Weights of a small GPT-style language model, trained from scratch on English Wikipedia: MLP 384 SwiGLU, a variant of SOAP for these matrices.
Each number is 128 + 24 x the weight over its row's rms, rounded and kept within 0 to 255. Layers, rows and columns count from 0. Numbers have three digits each. The size before them is the row's rms in percent of the matrix's.

# layer 3 MLP gate, 384x128, rms 0.0828, rows 51-122, columns 64-127
103:148118128112134105103136113136086124119113105115142153124127114116156142117130132105149111136145148124126109154140107108125084065111153107127092172153107095119127087123127095127118113106109127
110:140137125105117138124123100136113131116136154138144108069154124118168124142109100076101140115134145121126126148139089149125116180120136123132133052153172160111162130163162160123145141137126149
091:090127074122090151131155115142121158103140123112111160103129118172129113195100157134155122161138092134135190133110155178097153117150120137146119100160127142096140119133125189139159119179105150
100:103114133148103125129148101143097123113135132173158105123104128092122085110141140152168126163151112147110131144134095150125118140142108146169137157089142170126103109140107159128086152091154100
096:104104133097128154082115118121088153113102145145110156120148152111137123158131104152139120089093110155104109177105149173110149165125159085123126107175089117133151162114093125165150140155099110
092:080123118153158109101134140117117116076106154132125143161139107191124101124095184149129127104119132131127166146135137164137157161115148091140079121150176170169129115115102130145099095105130085
106:113182099144099128104122144151126165124121105158118125139104081128124122088103160169139120153120131110122129178133154084151113111109140156159128090148134077135141136103142157131144112106169119
108:132151136104136109154102151130153114112155134132129149083116150141140110150145120107125077170106136128130073156171088162158169112142116119120132146143132135130115125149085134137140102087112156
104:153101174142109115124115101109131142131112143156127119096141079137122189139100187141135151136138161107163134117110167136128114160132153113140155155096105116159132130128116112101145134111077107
099:149100145112132136142135147135136117156109121174114154112134131117131105185117122139129141118142093117119121182112100103110103128132107112124152134112104142147148106111124157093132112093176140
097:140147119152076135146126203112112120115081135154153141134144128101094124144131126112101158124137172136092087126141146118088155120156113155142125162147101114127108125134156188160116123122118092
085:110128094125098116182138115160133079116101125153140100129109121109126134157135173133171135106107140140104150164077149136140082135146137129150163154117098117130121155110145164124153151109102164
097:124123128172123112126158147152094116147119134103084131136114124141113147120091137171155092071118132142140147129113145136134097199139110119094140112145151066154148114139160146103151118119134149
097:104129113159140094112179141127105125119132120142105142133127074125189133121138127122171161139114167099185124118094099146122136103119138137104129104141145154147113116130113100142162153150153177
087:111136116149113107147103109145136093095140113135116096131153151158122127141165142159143126095173118128137105150118190140138110159135128157104125167165165145115097125163097157111103073133119113
098:141145122125105098124101088087115175113114083127166119099128121091107138101158128092139144096113106173118136132146092158134083158129108112086133122160152125098107115112135133135114141087126142
099:135142149117147096111137116136156133156124120174114169092131160125146132174128142147082073107100115155108136118125118117091130134145085141113082147144126124097098139153151119126154113144119116
106:127136113107164122161166135108082146148179120105120109153121095118160166111157143083132119128151085126161149151135127148118106153137105131136113133123125094107118143096104109141119118166133108
100:112148105161126117107148103131099090153119164075087113134159151089115176155138143088119128137148087122131103158145102095133149103152132137119086138117140119101098120172120118132121154104125097
100:159133113121125099135116116113085143101077082137126171117146106111147104152143110143071122085131091127115125111110111104141156100162158141142153123109146116085091100178133152136071093114133098
097:139122130151112109152132110124118108135092125113100122159105106156128139132124154103142071103124157075148201161130121110158148136147139159123130098173105155086125135131156110106136150113148097
099:147134122122170122086114141142123168165124131119122113116181163131115088140125095121136177121162111116107108121129111093124178157127148141161156133132131166152142164095129125114126097143097159
103:131093107104148122104176122133113139150132181139105103148087113125161099161071140119133153115108139110132165165145137160126165124121154137098150115140160136134160104137122126147144119145157119
090:160146111096092124157136145089115138113121138160110119143173118149154155190118120152127164137157128123156111139123108116165172121162176146129106061122148123113113130152148149125106109121160162
097:114095138119160158118096151132136115150131129128126135114090112166105103166142110140103130115104126170192142139071090118129143102108126142118156139144120091113134133140151146120073151122113125
094:137118107114101162115117141112115149128129101086092115147142162131115129169129109100119133125158101153076114102122085142127104122111171088178145097127106124120094121153177145129111110119107149
093:184137170128104146100131117160084095117112154126165145126169136132178111148162136106079111131162114078158121113165103122153154123143123120086109105147134097074163161133145130116123128112117114
096:141150128091126121145148123114099146127145119103159122131131107155105113171161150097156157124135146135085156115144130111146092092119178110148102090161129163079142142106160102193116135123131110
106:136117137121114135146070135151159154093187112152127113113150110134118120118160113122116102125168119129152110153113130174148116165143151128127117112131095118124128175111114153113160161151142144
086:139098106124131085069103139099150116112139122128112134119148136111138129173120089184136124110128147109135078152191144092132112112152092090126124120177095149124142118123142090098093125113166117
100:181136153123169107134119157134144141106134129119135119137128129114146111139105139095137119163147139093154149123090124146150147156120113141182123114098124113119087136151159121133102136154118158
108:145113111097146099146102091069119125108153116162102186163121180122143100175134121118136087150105125130153145153161119121116161109136098104098126155113134114144114109151095144117116117162160152
118:120104145116132150153099116101133125084143120175153074121139169132151127152152116138128099124185102129139105127116130092130150152100114088138143145120113135087123160158123119108095160134131113
103:113137131147143139081137107138109088127142112110070094126145138139154144154178121130088111132168128106137098170092111081097121142157102149122134120161136140100092124127149127117112165145129153
101:120111114066137140132173136141121145136098168131134105203140153126105161164138130097090129114090057129144136128125141145139142170136155127154093118113122128125105135148080095134100145111113139
119:129134098126116112118162105101122151159125122090103098104192145119118108172128111188162069147141110148102117113157094099125144127158181124189132118118129136104151142102164095106119163132113144
106:145153125129122152108137171156134135088140104145154140130103125156107124147113113111104194104107128157109177175130138114099136135115152126167126113173153105132117141128134096143123157121145125
100:134108144090136115170128117143138150104180113085127119138133100136132087154145099131124144141142134124134087092144098133195110097114141115148112108138140135116146146148129101100113134133137167
094:141137151113138105121138122128138124131090141102103129084061111090149145111127154107126148120125099118157112136112133122143158120103136096075152145111086117109165092136131115131110133140124123
092:112134142152122116099185122090143137129120141144123141151124130101136180116087154138120136123138168154139081161101133121062127102132143099166145141115175091143111143138152140177152114105108135
088:118121139160140115138140101119132125148122152128164124114120109124096119163140099123118107158077125112082110107167127128115174109108138153141145142091095151101145129090077163068136159137135122
100:161128125155091166104126113112129130147132175139151113138118078120134130129113098145112134102152103085100129093151105110095130101106127127156065155122167145127097151122089099130148170107164153
116:125115121113131106156107161148168131070138141106121098098152150085169125132171138129155112116097141125131156154142121146124136157127132107143149120126157134134097161153131071129149085111149172
110:143120131111157095164158135087127128119104072146126062129116167126124130112094144124128123121162112176105156118172138153079123101159121113167114125142132151114155107136111142130115143102167110
114:138110071117145123092124097124150121146130144118112123089138154098143098095125132154146134103131123123169097115143134106116098149089167117148154116135122110118153158149130122136130126149139128
101:103123117136156101124126143101138105126125134093108142126130117138131143121101148178134117162111170158120138164118111151086128078128169138102141113119099177162110138129129119114102109118100129
094:152116102133124139134152136146131150133103192101127147134090113122129134171135139127113124143133119101085106126186136096139119087132115123127091099092164171111115134131137119127172085116129100
093:112086125105145098103117177111115105155120132146125106085167162127128160123130114100152102157089137112140117112132106126151124167126103141157141172150081183135131171145153122176115152105160113
108:148154129121141147126155143075149104171156143120094180104145135130088116126158132149130115118157127169182122151116086123108103145164111116093121171166136133094121110115141093124098108084110132
102:115125140121138103138098101143127142152125106143176107094115110134127120110134134141163088127144166102153121155081137132114096078135119164168147156136132127119090157148096109115129144120149137
100:095069160170136171115189145121110116167155136161155154123173177117098126167157119135121104082106140092142135104143140139169133131159115102112146143143120128137138116121104125157099115126117110
097:119156096118084150136166132109099108119103111101112138135102059131153153132139114112160094149133130172123104143116136100107101171093130157137130152091127143086156140179133121124160101110085118
098:126157128120137157128176123097098100162129079144096086169091113156124132112147123121113162103093142153110115080118119174105149140101106160139148126091195103156121110153145094126137112087112132
101:105148129106180129160146140140111127122126148119153094101161104152120110082121116133099137128128144106098138133109147086130145167100133108118146141197112166120144124078162123109108126143083141
102:106086103136124122139097145109112102077130110155115115129131177122113150125129147144094135147148100134136085124071111162092098095139107122128124098134128152104123131135118112072129086123134134
095:116105083122117141130090137121148119146107165110127101118122149152124125132130120143138099121145122132148148150115141121177183140119115132135119150147130153158153156087122101132124165115096120
108:121123143127145154115122107138105124114130144110099083111130143085103119141128123127116091140140133117140113133156143118144117109148106114117116132169128115125142137117130166124120105092109150
092:068157096145096181149122116114121142148169117109116117103127115146139131133106132172107106188118131120108080126149106140153094108143130159124162134142159089097135140096111154108163079101152157
093:134098121111130136120142116136119123108116076115135138098130120173153131149165153175169157120119123059072111104154090169118118148132112105108137091160144135104140139103131140101136167118123128
095:127136145129159084112087108115087132092142143096119147140121107134156127158112146117093163079108156073125118106139152142139125126099119098069091133126186094124148134118118120138139167139121116
103:123165123116137149178135155091148072106114083110156179108125118136097082144128111100134146133139179159083100118131111150130099116184116114142135158098137133145146151154134160124126128153120153
084:142120143099151140131168116098100159125072151149132124111102118135124183062150143176167129117103132113129126125164128104105161098099111099109131127107175120114142157173138090081129135106187124
103:126077153139163141130149146130080106133134096136125140113122138124151096141128154136153138142103155161156142115133175138127103086122151166128164164169120142121153120098153134074097146100116128
097:144147115162109142132130117133122174155158171159134151116084089081153090137107130122131161147128144111114154147147115139115101115163146069151181118155146103151130155145135086150119191123114133
096:096125115136120113143092107105162116147126094155113174152148143089106117102144116135102148115118150117139112135079111133136135114161110127059154162157096115122163146138140116114102122113122115
087:186128150111122116097133118142145119167112113133156150152128141175093134133147129117115115158120148131106096096110121145104136129111131086139091150169129102123108158132152080112136146171062135
107:118121151148110135161120143144150121178118113173128113144156083164134091141143171162166122155155095083124167144127107169129125123123131127109104143136104143159158145074118171104115161117132150
102:133161135127165111163105097150176147169143132135141098117110094074127121095125114103128152171113147111108184113127129136142150160118139126139130101122113143090116134136136112111128176151124166
095:090108154080105156116118115126112173164165134113151112156093140106126143123116190131173057137092144109137105142138150127146149137127104149112164148126127124101099107143119142115111146144098123
086:131124105101149131161171144126162147137163093118122127112145099143109155114171187118107139128125119146118139143095113098149115102111141089157186142135109089097114143120147093111133114167186102
106:109125153149065103114119138127114124132131101115127106182113141150112124098138126109155104146109119078118086115105135148142165101137085134155117147154136087125175131093151085126106137115140125
099:131138114089165127132065099080100144122104121111102127122153132113122166135118120138096099121157096095101157162133167092138104092119131153129119098086123126106121136184134155133138120106150143
# layer 3 MLP up, 384x128, rms 0.083, rows 51-121, columns 64-127
106:101140103119142172140167128091128104136111116094110144167130061149160117111144143118162070135121121134099156113155124103081115114114155125146141137143139164135123082160125125122110116120141122
105:108134133122122144134118113059165119128151135107112155098137114115140147144106096112145155113139118133163147129125140130124078154124162100140114127144134096153150113117114112093137129131145136
091:107131142094124141083130183123138101112138121139112107136111152097118095120151179151136123101134120119144148131082139195158183120105169115124143124134122155133142116137118161136137152151103129
101:100109130150136132127129146138113094166152112113093105149119093135112160150121133131120145074120154111140132145141167114103131108099162150183139105130118116117112179107153132148147142176104122
103:198171119130121111105151121138206157157092088143117109104140112103140151117116146115115123137157163104150145064127133112129119155132116158107131160105145162101156092171117152107137141101105113
095:082132128124171121154142121153120117126095148149116146170134147160153186111096165108139110140112113146131145154122140184118120152072124121144118131105161114148167090174095123127115128078135118
098:129184092155099133116126147154120131130152131111113126153110056116116193067111124150119129137089099129150102182129109111093124100089124192120126108114120074098139129133123133142130124100138124
111:141155103116116137149132112122104117107108095113114156147129130192121132121129149089135147154161116143151103160102159133080118074128146077126108088145109125105139102119108142144137168100123185
100:123167137132113081141100129132130143179159122119115133144130103160145111123149126145099117136152166124101115102083111143121161157137114102157122117080119146153122155123135101134148148157099127
092:140112144112094097104072129126142168144125141115098107104104146147177122131153125124143161116127154112120107126140145167114127095122116106130164180121146132181102142143135123146124158107134091
099:083148109130120148154171156109159130126150139076103150150141163130159132130137128096119111135059107131093081120091106126122128140146156138108148122132130115099132101125164080190103139100124146
083:134171100137103101105105105117136153071133103116102129136165134110090124135104105086096094168146150142123145131185151128137146163108103127072078176149122108112124114131112130104145121117126144
099:154140113100117151083155143103127131115127121097131185112139134119152141124093126199126171094124117101133165149118137113070100086132155122132144152131150121150073122131150091171161137133176102
096:158146137125138130163095131122133130120133131144132093118098101102123126105107131166132136188147156153089135170140125076135116133133141120172134122103097099189117134126114131120124101116103129
092:150124148132130119093114128126130160113148155117094121104183118158129133138131118158144129128144125161154102133136160120189130132132095079130104140117187152157133116116072070135127124106131105
101:170120105118087113142077142117089147155156141120146167137116070133126095134122119132136151113137131138124160153120089141099132132145134138095151131130143189116125098114127102102155105121117100
099:109136097122157124156128117111145179133087127179113134125171194122147117122137127117108079138132157126101165108096075127150122111142110138137131140124129139100084158083086109159129113129112132
107:136164120116134126122119119125129158172137123129180107159155112084146158075132127085134139101135106107168110126120135136129150149159084105142147118161166127135128102084132118156127151119144147
095:170115153130160157161140162136138096138102114151176139123163115126098112114102082156105124174103148165113184114106121159145120131139113111150133164152122127124144119136087126106105148118115140
095:133144164126117100172096093148152178105114143189133154123150110154139121137126162137130164133097096159138150159115106081112064153149099140146137114129145091117158176119138140133109153118147088
108:141129167126116148094133138175183144122118150133155141155105125107128176111139119133083127126146130107121145136117137163126131160137127153118108175121094128135181101093102174139142158148144182
096:145137099129126146136125114143153149138140116133085118112078109165111157122107161113143118191113159106133124142127147131155101098117080140096087157131118146121152085100153133166117171104100117
103:141157154093103096105151125147133137096111154140135144131068124117127127153111099158150108068103101117120129145069142113097149097143163108119091154128138169130113149131143136135147120067136142
090:135146109150132094099124145109121135129163134110154079141114127124091120118129123130138113149075090115101141129165158138130096137134136146100157112104070128128136149143123126133119162173096113
096:120072161087128155094076128112112122153091152142107136136110128129140153144150133128078160110110140158144078088122125120102136160153104108104132118135138123126112120162138132104111121119086109
102:143096137122123116154191104135137190122117133123155128091137127110185067141152103101157111130134162138174123148112145152163113095112125117123113127119113141118108116125105143131133144092095090
095:140132114150120095149125123137157117112110135101156178093164164081130085149132140138112149111179115118162135155188100119111167125141115125158117099161140105086128135141148088122117103144101164
096:113088074109088128173116071150136120116167139132117115130118104129106128167104142110175183120102097124104135111145123112139117120171167136123123167101113107143147111152142111157088167153133106
101:108174107134104102114143105129085110130122094081121136111130146136138138129125168176152145155122113042121156112113089084140125107110111157122151142111148156147075116136130142122130121118140106
094:121136116124115163152169133150184148104128160148124133149181139104117133108075104130114122114136104093124105100066080116126140105115121105121149099114152170138133109147166156141116105124117075
096:121119144125202135117106172112102144113113119143125098139104131161108142154140119117140116100083126151149101127119150156124134057101082106116120161122109158143115157139096134145130105136147104
095:104094109134110133155116126128120094128103142144118124140149165092133146114126149148118150111127129096153150142136166144124110134081130071086077166122097115116098124165094107163127082173131158
112:148107136125093155178132088125112120140086144134115131155148135130112120155104142119105154148145131122124114116132070144146104124120115111139153139118158143158082138140152128112120163113176133
105:134120111116122117130114122094109140080149150102109118147127143106163121141103128119163135138130108118170118122132129178126141137137124133155138128128113145113146131152107126156135148148163183
099:127102115088122132182152102125156128156114128116146140153125167148144113152142107105095130133149052106115094118119128141162162156132160126176100114095128158144100138173124112132077134125104094
110:126113117129121146136139127139099128132166121105120161146154144147138123161155108165124115118123145163091113148146105131127137124154159096135140139129112145100095131109157061125127175129081172
101:143164168108122135115119093123133123107137133105116122144088098123119073106150158087114141138128111090080116079089129151082169127140140142127123141065138150113155142139160127108153099108144141
103:138114152106132142147135099102150170151168115147185127148162185122115140167110155145124114108095130109107097180107133167143136124130158128105142168086107128124126128153132097132136073127117115
098:166137121137143111139139129118109157126151130135166111162158122109117111090110163111100162117110169138109140091131101138137147188157096178103122132146142082126126154065142122117106140143144134
102:111148113156109088119118128158145162089101156129168147130141077136119135127105148131119112095117108150104097153136099135136117154126163115158114088130155107151120113142109108113118139141131061
088:097163106108120161116107138142126168156124144142127134144149132119131123124116137134152138124144132135158122159081178154091109112121098081107152139125144109108133127157131134118115094105064122
102:115134103126188148136148157158118148148173064110149161121133102144121062107129147149151123145133163171141132171128146151131097129113118124154135150116142151106171095093136172130129081105128141
107:085121157154115135123151120136122130188142102107115120120167100144069144170133146165105154131156125143119108076113116069128120091106140104157109190115133151133133102145086180133133126132105102
115:110109125096069131122147110160167150114140112081175139153162095085129153132107114090154069164172153097104113118113117161119140112168132112148153147119141118102151106136126155158137119101178123
109:146141162123163111130140135116124103063110166142149123157098146113145147146142136137111091096112132120132130119126112138151136110166130168128062135138119128111090124118126149107121202115116074
095:133130145113107154136151139131141145107151119125132113153075138114153149140189136108120120121143095130143123081161140112163136155141083104147105123142154080121116132117128124128143140164156136
085:129142132109153128149106096096116155159100151122115131107131109182155121114105114124115158109160126178091104157097098145138130136083158104122150124108132097176146083143096142143105094120133167
096:150144134150084149111135104163113105122113119136128132149103118146123121163125157163130164141186120121122150148102154123123117106108118152115138109110132090135138074147096154083127155118138134
102:150152130125125110116180107130123125156123141121081148120114125066129153133165163153150100116153112188122146147142139107092110162155139185139118160159126116133140171078119081155116100109098090
093:140119132152143075114101119136091131166150106137139113130126096105149129101105139124149126152143187128105167152109136115133075118101139163141132141078118114126142133141155161145147074133130140
091:145176113113128110128137121142117130087092140084093072147101063115137132090101140113154115177160136163125113176112143118117135142111141139163117130114163143117106147138182153086139103097141126
093:118149112118120125160097131117090093123170079124172113126110119126121112130108109154119140204108118148130124134115114161160136074138115094142150115117111160152124146116131156097131123118193153
103:120112128146122186121112083108126141129143116135156133109181152083124164152124117124161110108180096142138126163114134119063135095144147080126124146135112140139113094161128079164120135159143127
099:117141118127132126176104132128109115084118140114143119134109061177130126116134161097115188145127130116149087155111115112134129112116152134153122101150103141093106141084156099143139179154104176
106:193155124101157133137129157116126127131141114137125173128163153147138132105187106137120133092135135153119108151092119117139115172126110106096131134120131085157093083073083120147150153132118165
101:118156149153148145146112105085083096089091121118135088145119126189114141154127135156155140113150111116125174121149116116104151109124109120135096196149173136126182138148126147132113132082127118
115:137172158117098116162102099116109152110139110108107123147157126153117117164147152103164100128119115121137133174131111105128150113151124122129120118126163137106148155098129113120144148089141099
094:164130094182114158139128082103120149125135094089137131141157155108129113130127139129085148155108117104131117129103137137153121081121111153107125140145136137127135146064167131111161076130140143
095:107157146129140156145120142117110132119176089134077087140139145161129059174120121135121082160143177134115168137104135143112131147136120104172156120108059176134150104111132096186155135144088169
103:134119138117135103104127113088101157092121129112082134119120097149152159114134082139089129156099126107139139153130110154155128114119118149103119167117184136140127066097138138127128172103118143
108:099147139151100125131120109123113117145139134180131126167100132125142174103133146139108120131071136121106103135129136131098163097080102137091168068098112078128117166090133120132087105113103129
086:105092120104083175125097167116121153103135120124098164150102145143139157162124133148105109102159137152118156099144109114156116074103119157112085141119156117124134120118200095174156132117146137
101:145137152121195167128158150142088095113127109131143097122125151125145083130140150167169130137140116136161131141134130131132131113123140168111122138133136160108123155105099149048096126131114124
092:101098117114131134170118144121106097109113189129132124138101129126128101110135166119123178093191083068138146139155121131100146144121089093123167111106098150129118107119115142122131133127117106
108:133111102147163160128156112127118091134085143146113123146138169064123149140105161137135113143106129134078147101100129132112136129096149117114143128098108170115095080148134131098155118142082149
097:115136143107124138109136152114134113110093089101129144175143109139132107097115163151136148111132169135079153083121122058162127131158117125104138133132126120120112122151124091145139103128112135
108:091118091151165144154116136147157111154091120120150149171165131160163119150112150116140156115162166079112111153117118155109148109128109117091113139140129138182132146161134153112117148129136170
101:135146129136113114138130110137128102097125176080152125134132104116124122198135120137102119126166128138135127165116112134110158153107126120134129086102174155067144096125114123149147089124124134
091:101146144131111161106116129123130130100149147086117147175091106122126119131148144120129103102135150127117168140169126151094130119087101128111176109092173162111148091127157109145121108086154154
083:102146153116138095102121101143118159135108142179152145132184160112116084125095096140144142125105145107121071077114116169099140156141165157131108092152120134149146134092165159135124125140099140
108:091096158110116131143150112102143147123120102117140152129081173141114135148151143161103132124115162115165175146132125105112097119081161117090126109127112127061084100133086132127129138121102135
# layer 3 MLP down (transposed), 384x128, rms 0.0827, rows 51-121, columns 64-127
103:069125136128126077149138155156147131143138097143144176111124090156102113105142164137165097117115108122134164117158123096106112112163153117139117120136137143160124098104115070146089158109124132
103:144130128105158148151133148179064129122129144134136128169147114169078133126126148133111118134139129123112126126133141136146166082095142129117126161146123136116099162082078110162095120107154151
099:085149113123136117152091137120121121147174127129171110083159096098121147117129128105127100186109131122134156136136083063098129095138110107157131132169132151126127140143131119121145155136150086
103:100111119151143097122155153146138105104102140141096116091131117102126143155163150118116103115181166145139112145108167104131095120140144144167167055146086136112141152147111117099156101116086154
103:110091130137142195126106125125130094157151154126105110125110129136153153105114148124111129140109133122130149118166135145152120145107145064174118094104113183112146143087124156142135138144142110
094:149155109127119087160098090147072131116165101083097107115124126169138119130091111130161121116170113100128124141145107137120148130152097182147172107154110113150092182093167098109118146117133078
097:091148107119174107135127109084113115109125163120118136106187166129108129171125121091122122052164132122107104134110127104128123104140137130172136109140154138158123145127118100111165112092137136
112:162167108133100106125099100102065100137091090151081155134135151088165127132136137115145121111144119131113137144155110131121089106118129080147113092129149134132144090142105143111104159091126078
096:110184096124158138118117121114147121119143130132126134119126192156161106116124090120122151111141125158108120074136084115117152084147098151147139078153136098129125128163130126144107096149137168
103:144128141118174129156114116143151136103145121124122148066108094119093118137145143155105137096112138146118139139092127131130111130116125161101184134120117115179117098138115097122128160094134141
096:142151188077133124089094133179154098098143139126131147127122135092155091154113181136114127133167152112109113141144097121103158142176144181168122128097095134147115154156092160145156138188099116
090:147162156141140156102127121122113098115130101143133101165096112133108123106115121131134130111089136091095145143133156126103127118150137143118137149155087119153120157108127187142142125072083156
099:160129181179132134110117160093124152091127112118149166135147085126119144162132137178151094158137166105151174137114083124161133104139141130141148118139136114127112125152120096147144129108167119
098:109116077138164157131122163120179144120103144131102153137162093135126098076124100100119154113123135144095132095113109148098129138123095087107165121142099117104123113134106116107098122162151170
092:104147118148156119155111143127156111133096103153124132148046097099116158140101159145144123098105115102123131121121109124113144117126139142151126134107113138137161150123135157121129133131080100
098:116139109149115167145101096137138130157146134095145126169140134122134176106072160102114143134203104148122083148090135135128154123180144098117113137118116147129112118108155121110126147137128111
105:117125134131139104176168133157118128109159100100150096180135142113119150129133097124150126126105090095136112133108121101126118151150161147119090125113096164129068116076123074177111137108079155
106:133125120109124097184092104135130085115102125104131074119167114103117158131130141109093131093099127092146124132143136107116156208162119128094129135115142143150103119140085145107090119124138124
101:141145124203148073110146151147131111129149110101110125120113128125120167150119120097114129135168122092108116123145110153105163124132149114138099136126096146140110147159135153107125155122149122
097:135105183111123121114195132136088146103141102123117098112075120099119147122152147155107141130129113158120136118149140155114174123111176155134122128109129122138093108114145126151137138111129129
093:135130128142132115153123130137135110161136180135096105097157088119118102141127147107144127097095162147126120135121103127111179138121098144144128087139128118111158167100119119163096089148132096
095:155130118111169123118156100136132173115129137102085089101161161158128155129116108151128121133138100112070125102157118118131139143103132123126169150132108167116083134160134132107155116116117130
104:159103157143083141105096178085072117126113136107153147108113175166140086112073122142117118142119136157178146139110158114112165142125117122140138148144141160151146148116120098136137136087149105
099:106148112149152156117098092128105125154127108119140131111127140100143147103145114197123114106124139081102145106178129142119122172131140155139123116126077115142179115105139139109128172125154143
096:108136169185135134115098133181132183143146098119161139137150085115170127137122132111144121144165097120141149095109144108125120101122141119135110154158150126150126122184158121135146151128126116
099:104104147114140088161085118125115110161136134070107123125167174147106095142102074120163105090122130159097107129151135134109141134075158091123139111084122118114147122142154154150110144117117193
103:101146110121162117148112115115146100110135133142130117123100095086128134151106142124136131134161144130104113120150107155159115158103158118167142172151154141112148139140143100126135097152110139
100:105162118130128146084121150079155126119124093121145151138167152125133085070123147140097116115129129150095072121066124147144113141118110147129154101126135168115122119100151134114118131100142098
108:153147099104141168158146127138135141127088127142097152165111131134138145138118140103124090102117142140149160111170121137137106124113094123157156160104127113084078080098109141144110131129098082
101:145087111145149124133123125194150150108146147147119170177164147107132144131097116169121120139141113135086104139107101122114142100146149084139131125111155149111147135128170080078107125102114131
097:145133104133119124106157102155076165111124123172167118121095156147115105132133150155140153149129133104130152124113117122148110137154102141098130103089120106182113164074145078078116095106141123
101:123122094136149161137102101116099100188119153084112128124088163107112113143138085170150105158163086090116131132140164144136136170107115159138112143125122134127131125113151135123103144129090141
104:136091106151120189159137121140138118117111103138139120162124137086115118131112144126133132172171109151172137155089146086166090110095124139125163132133138115106125142152085113124122144158146167
102:134155102126116112114161140130120115075163153155117116089105107149138105117144124098137116135119162152117166088157119100099167128189129116125118148123077105157127124122116160116087122122136134
103:122141099177103141180133121101128097109145115095185172090127105144122105127118094155128129157142120174134168134043113143143102167142150122123112150122091146126137124149114137142076126131111131
117:110126120142085128143165129142138139145155087097129155161184157154135140105123127157109137159150129148134108149119119110105120128139146094131173119176136160130134150099187079141091158141128119
104:081090131127152134127170110099131107140105100122116130155133138149147178138071149124180119155145129136122121168099117141126105142130146108102152125152118122115143124105105161121109132181128137
105:164116133133157115157145129111145135127153093157172107135129153138140107145139116132120073113110159106137129082086129199124133100123143158096174141115135143102121150129139109115092107127136115
101:094094105151136095141146140110130141140094107183128158117078160167168147128112110127177104096113112142138123145157131135123095115134111168112131132122153120131129151122137126136145121167154108
104:129120163134120141155086112143101151125096195089142131131111141145141124134088119170106098091096088125062134171095134137113106142137166126117124135160152135134119113120136127101118121120121100
102:093127134135100175134146132090150200148157127120131104164112142138171130100125134135160154129120106151140129181104135176145118104128117139162090092061125146113107125099127161165121115151083143
102:076141095086105099159131164138109105121153127153118145143168084119114082130143111131110094159182112083124151164141130151150103095087084113136104117116134175134129105092153135128126118113147129
108:115116171184132158161194134134139121120109131179155139123151128099121100120122082107138153092106101147123161149097137158104133128095133137125116124140130143173122128115107091101124122124160103
103:114127131068133110138145100132168142115158133163094146116116107105100153133150120137173115125150116131135142111103135132146093111118157125133119097164160146131109149147173160150112136132118156
109:161133090175157128119133155160109112138103148144146130127141114114098104111114087096130100150106147097129085118138127111169102147103165094102155100078151130146143105137124147155141078127111128
091:121103132130170116145115164102121114134110107108112128108134095146168159132118148144167116136120165127089112141117114157115132036150127119088118130176108115172147128160159098125116107124124145
094:139134065130136158144139119104071107133090130095116149098085108124148127143130118130099106156145192117117131127162122160171167100126134114156174087086109120086108110137125166151099139120137111
100:088096130170110116124142125139130124154114098178138110127138068147155119127098170142168118134162117132171105141101163106103115076122166140132113143108158150121153118156121100104103109140135132
096:109080097101114137158126089171190110140088158111088122153116141118126134106178163162157133174113122115121133118148153166170117141115121118113150147132131131134147133102143101114122114127145157
098:147137102135168075125147131138117157105136128094099117138146143105177122152132098130102155110107133143126100092117129078081098141146139135125122122102137121152133124141142112119138135166125130
089:116113144154122122084152158122100123179153122133174113116136146127103118134156107141086132099113127121136125133133099124132121134125102106148128134168117140150157133134094100165113134125102124
100:138168106142155084146109153113123114143113103114147137137151162095106123159147077097103139186131116143137117129145109158150182131108120131185135193119138169129103123128135123118109159136152170
102:105119144160121117125148131134122182131159129137133110152174100132172164142110167157137108099135089107118081146131168107092144087137105119122156104134129116120113107141135133185097150099119154
094:170152141166145123142114096133138128106143122132143163144098150149120112118139127110087152119122063166121108146151153131135075162153182133117106149077116125135128107141156109120143127148141178
101:084113106169100123150143140127116155174126150107152132124122126120092103131080150134135146117105131147147148107161132097165147114112164102108132139097100137113174170141169143163133118124149104
094:078117127108136163139128129122094145107137095109148085162122164129146158131122080150127124142153140154106145122136107142167115127140127129148139136140100153139144114121158129138178151154141105
104:165165126105097123159089097147155124146178148145120134139143144162090142160096148112168119101105132165108184140107158137109160153132150090126109152135119138130167181110154136126136127149146138
097:157128101160131113152142109146135165107138095092154150136170145139103090129146099092104131119124135121119156123114167128135100058140155129114108145175107109158161136114140164120139120133100155
100:122127080112127115154113141120145135087110099102108116121126156142125127145167157132134128098122155126114137151114100137085135207127100120099108138124096100108126119138108101103179117170130152
103:111132126128152144105113065110073142110094140121104130124106133132135127112096098117111118096116140144127121148142074133131133146153121142079095145162142107124171133124109119112176147143096157
104:149126106104161170175091129117144102180119123118125126127141090126150154117089169125122128148150158147104125131159097157148169111156129145101160174066117146133163123149147128112112110127135141
091:156101130091159135102090155080116154112125147195130153134176113135122108097111130154128132116056090126115141126140107111118139142133144142172138095095119120121144118150119117141109160154132112
094:198095138117096083128118121146155095112118167108132145139096085176103151139128106107120137107140157112105126173138114135097132107133134131124104134116119133136119116152121120133166123120129140
103:158119137108156135123145112127143077102085143125157157157091122101154064128152139096148113158156119145100141126189111106095122168131107117157122145144112182132123076155145126133122111099145159
094:139146116118137135124103095124154118129137123113109157153103091134153104131153123144133119102144108102124115169142125130115131079131162097117140124137114097073151156074090168142108096155129152
098:117103140138146104139119112128105173188146106158106144157111103158088134131148135141159136105147159112104128093130121132115097120173130115124137118162129144157123139094092094139157138114099169
094:139132187112112072090152115110128108144145128105088127150161112141159127162122171123107131128094109159112170145144138114136123144119138112144123172123094111142143139136130149107119062107118115
106:102107103162121141122147104158133137117123115116118118150109162137104110181140137129117151113109118137148087168120112140085158116155111134173136139141127116127184117149151126158147113120119154
095:129099117113117098146077123080145138117151122107162120127089133125149134170124135147134078156154165128163147114137154123120131133156141127108136126125110081099097144123159132143133170198153101
098:124138133109151106157120131176129103127137098150152086138103133093116130125120090116102165076107141108140094122109111112160114119110149119123150156149104127103117157127155175140114118148112129
117:102080112120096117090148140112139141094140105141098150146082157148109158115119139148149117119113140160118147147109115125148098113106153173101107077128152090093106149117081132137115113136100158